{"attn_scale": 0.238, "extras": ["local attention windows", "shifted keys", "gated attention", "value embeddings", "a smear gate", "an embedding shortcut", "learned residual scales", "capped logits"], "init_std_down": 0.0, "dataset": "wikipedia_en"}
Each number is 500 + 50 x the weight over its row's rms, rounded and kept within 0 to 999. Layers, rows and columns count from 0. Numbers have three digits each. The size before them is the row's rms in percent of the matrix's.

# down: layer 7 MLP down (transposed), 192x64, rms 0.181, rows 176-191, columns 0-63
# gate: layer 7 MLP gate, 192x64, rms 0.212, rows 177-191, columns 0-63
# up: layer 7 MLP up, 192x64, rms 0.225, rows 177-191, columns 0-63
down176 098:539414400527502575489491387505426534491513534487437497540464592472513391538503502518538544472467581444479501535446515513421491525556505443588548504553555550512633507512431510573478517501528452
gate177 099:514498477534503493430459461516530445537498531566591455516554520485465560501413532476554557504527562434459451510423468462501488506447453537500522505518508538698631421520461536497508468547548445
up177 102:455584508467440515534509639473448542505472450510515520518450484439450554520584523502455472488500470555560446474559570452369500487563472505472404440512426448407539538462579506465462525474440505
down177 101:539445540533461527451515439501487473548489567490522482582599451551487492574402550438533546481516582396469439410419452580459502523456502526513533494451509540535560428516469597475482554539453434
gate178 109:468495417498532455505456524559504570521507569432505423503433481499520641493520549565438497522543534485521534582495413479569462518457531571504535468555505623388475469480434443496535566461454495
up178 108:525556445495444452473476444486515577415473502485365628482469549509522471508564508526425515528456510464443473585468561535513595553458477573541449517433560455531557600518456501560524527510535489
down178 109:507494471563472485429519519482486489498399554498503473449549502581527566427522555695455496488484477504513523486500555491473437476415519484517434490569548561460511608480472558559566582532515468
gate179 101:440528427360429526477482520533515417456504470427534489550493435618562505483481563460552526462501583524480437485504509550480488419485582508415495559540474430380470553535462500523537489477485522
up179 097:461490471481545450599559397514493568439476406489428541511508476516504442427445604417567481478530457541491439574533518554480559427474542482477476429517485536429503489575508526435473434438494573
down179 090:577512535487475511499534550576527448514467531563557510523499549435436477435564414541453474410489543449461496487523504540540378560513627486514490539524569530518563506547460653542488484523459473
gate180 096:447557482443543550415492570438488585491474430436552441481519535538432406560527592500557501563420439555488455450468559490511589499475489538568496593519503447551466470524520497497510491529400560
up180 093:502432431524543547494371461450514515496496549549593415464535465465491442491508424426506480559533528583512564494539531435562469545530424480563498424490412451549459468452535483508591479567567499
down180 093:455496471456463471487517486581464434439536469474525533611458528446504524553550502463511584461502570390490489451462559591494534510451485492463484543426488536424476494506467507510648569378495457
gate181 114:495499505489512509523408458478569556465567435503477428502471507464553498532523468541615514506559549500436564555452490491568585580437560656435482545489442554475516515497539475491536431537580549
up181 105:430455519516555517528502516630460487552414548515558502453471433590486558447507571489496461470502457486534532483436575475464480414571459488545569505581528482492469559448470466540503441481367424
down181 102:509449525463441528570566436519467479548508608535492461485502490502526626549528532483508454419496474541524411419446456498454551482571494480538572505571511439605478534514473407498570579463520426
gate182 107:452460496502535475499469489503561558506493573477433489533510457415543483428570538518526415471536538504484401399523403483412545557526443449481565518453552554415443523513440411498522506430407483
up182 112:466507510498459464461519414494506525481485509456455539438513471420411510571469414435525487420533538516529474515504445561480539503491507513382512568459451547549444492509664517386415472541496540
down182 110:563490369467562432527506504439499495593469569505583535498449460455536461458453532499489528524519574494589528548536534469487426504531532525472430550362402517468457483503502486485598586515476486
gate183 121:527545502485534524631491478472564493539560467519479517467534541389421475470517382456517511444514544400521466531465473394455480460526507505443632538520486513490528451598420486505445448474508503
up183 118:534551565538515472433516508466510523472501483494462458487453483522545543529491421387528462479366446485508542501483441618522405493493494500579540470621448450549497489447593500470541438554434450
down183 110:520525480428485465500502552478469479500448442492472551488461456499486439470387493476508448480500436475351546558523469464449516571456418540539400430555477485382478505428477449503558591540539460
gate184 096:495511544537510564606529425512444528515425437416391488488508463538393451444385432498496516514510472549471577431518511481510442480453468510489474565493509501472525536607528449508569474460593461
up184 093:549646507518492488487496469490561548542543451432574527506525410449576497513576485464450556464484490489457549419444526470576496556433438444587427461439484572556470535423518480539536448531516534
down184 095:533441531444457577529520425409508554490454398433499474474556501442524510538549575509545420470538553498438492601526477432533476447489494444562513523471434473582540539550421480480611545540447493
gate185 105:461610527427534543534494508549588603554486456568477506459503436582484520460473508468554544536480515468522582490448456443527522417522551458500406502506489459528391486489536440534450488616582517
up185 098:512431520576530480460517491508517492555417535471524495498475500498578431487436488498410448518543473482518509426488584458458486518503451510581497589533445525507526441470355449538454590503366424
down185 100:504515447565413525523487598473547477478540593480451426484423546477376470492513495561470552529497508521553528541476511542521509476513512490532499541547477394561440543430581576451488492528537642
gate186 106:475390509488388465502370482524469464527611508544462563498532551481443564552548538523482534539520516605487496510461483587510465384424486526510436470490571490467455442484427477499475515520567488
up186 099:474489457483465507537437455595533423511512480481488511545562438537610545573510466487510465549562574578498546488471488470420624432521547611457489527530572491535512439502511551421458496431568482
down186 100:525497440514502465546467547428497512507494550436532499531494514509432490548467472391493542514466456470559486532574639484393491506459562493593531501546433562508417571433458408515553526448413513
gate187 108:563512407417477475564391476518544429505485488473570433599478453537634515510478563479564532543505545536508558534519523494528506591576463456523545465495515414435498487597481494524550514534510559
up187 095:439482462456551568579459467496364483438474513476491456488508527490466566579452584529521495509484500538488530565545473525531467504480443470480537506406413493546525478467486629440361442548539492
down187 106:478469456406489506488443562489502483488462498470592429600469478609570486467469498499482573539429495491474485464516511404490539527607636485514488501477501476442517480624499563470585524550511520
gate188 108:525478522454540465556454499475557552579520471546426520398491511484521603445454474403474452429517487414605557495483472552618520509363538485431513510543528516518463446481474505506525532487557460
up188 111:451482518517477514432512408519548537448489578521527502567504426566460451590473542515422465600493564527526470531470539490445475535507517443503440471404563555544618591528442515518503530547405549
down188 108:511466489537393558480540437440488459570380472445493516533509490473507495522460532483500567464576582579522449448495536444505525535556555607553447418496529471633465509505528446509467413456475515
gate189 104:508560471373457420575488547526540472506570462498449585508504469479553471526498497543592620461517533547464474490432512507485450629496483526418534517566506467466524542427483501510582531420562520
up189 106:510510604421463538482561626450518562564499470533429508504548543459523442507535519556572494577512521510497421556467488517476487483499519599428471478464522535481539462490380458563493472386508419
down189 108:469496442450531525504572445534582510590443607493476457505509448450484641489518456466535457510531465550478553497484493458528538523534548519501489515522426484624541576382511549494476479472479615
gate190 093:489498580490488449463445552458547608526486517523559467541417470414459527457591510476458455425524397489449456529546487475505547465520433493478386530501450493461455509421450435481625472466526544
up190 090:514477528504484488535466486476562461550554515540574429524497495467406513464516560545481491543503483552487473455450536361461471468425438475539473522421425601501482466468475490417376568496607449
down190 092:549484615507456460500497514567455599475486545325504515557562527553535472416569533484553490541432535424453405464495516468591485523511507506499485538544556540421537447472556480503461511525513504
gate191 099:507455538515553525469421469562511574503533470552552399415413564444508506508474496468611483490545489491368443483485507565452585471497507518462583550431444557440569503553511470496507486536420522
up191 102:519365513525540565532527491464521529545508470479564453477525547511522476567442517442548450531499417516511526458461521509512467461552418452459442563538397500546619455474560517540470512573395400
down191 100:495461613522566498450490465486468492437417484458557604524530548463484452467585527504522492564518407469444466499470544528527392528500515486571484470479437417436491603494540450498477517418394525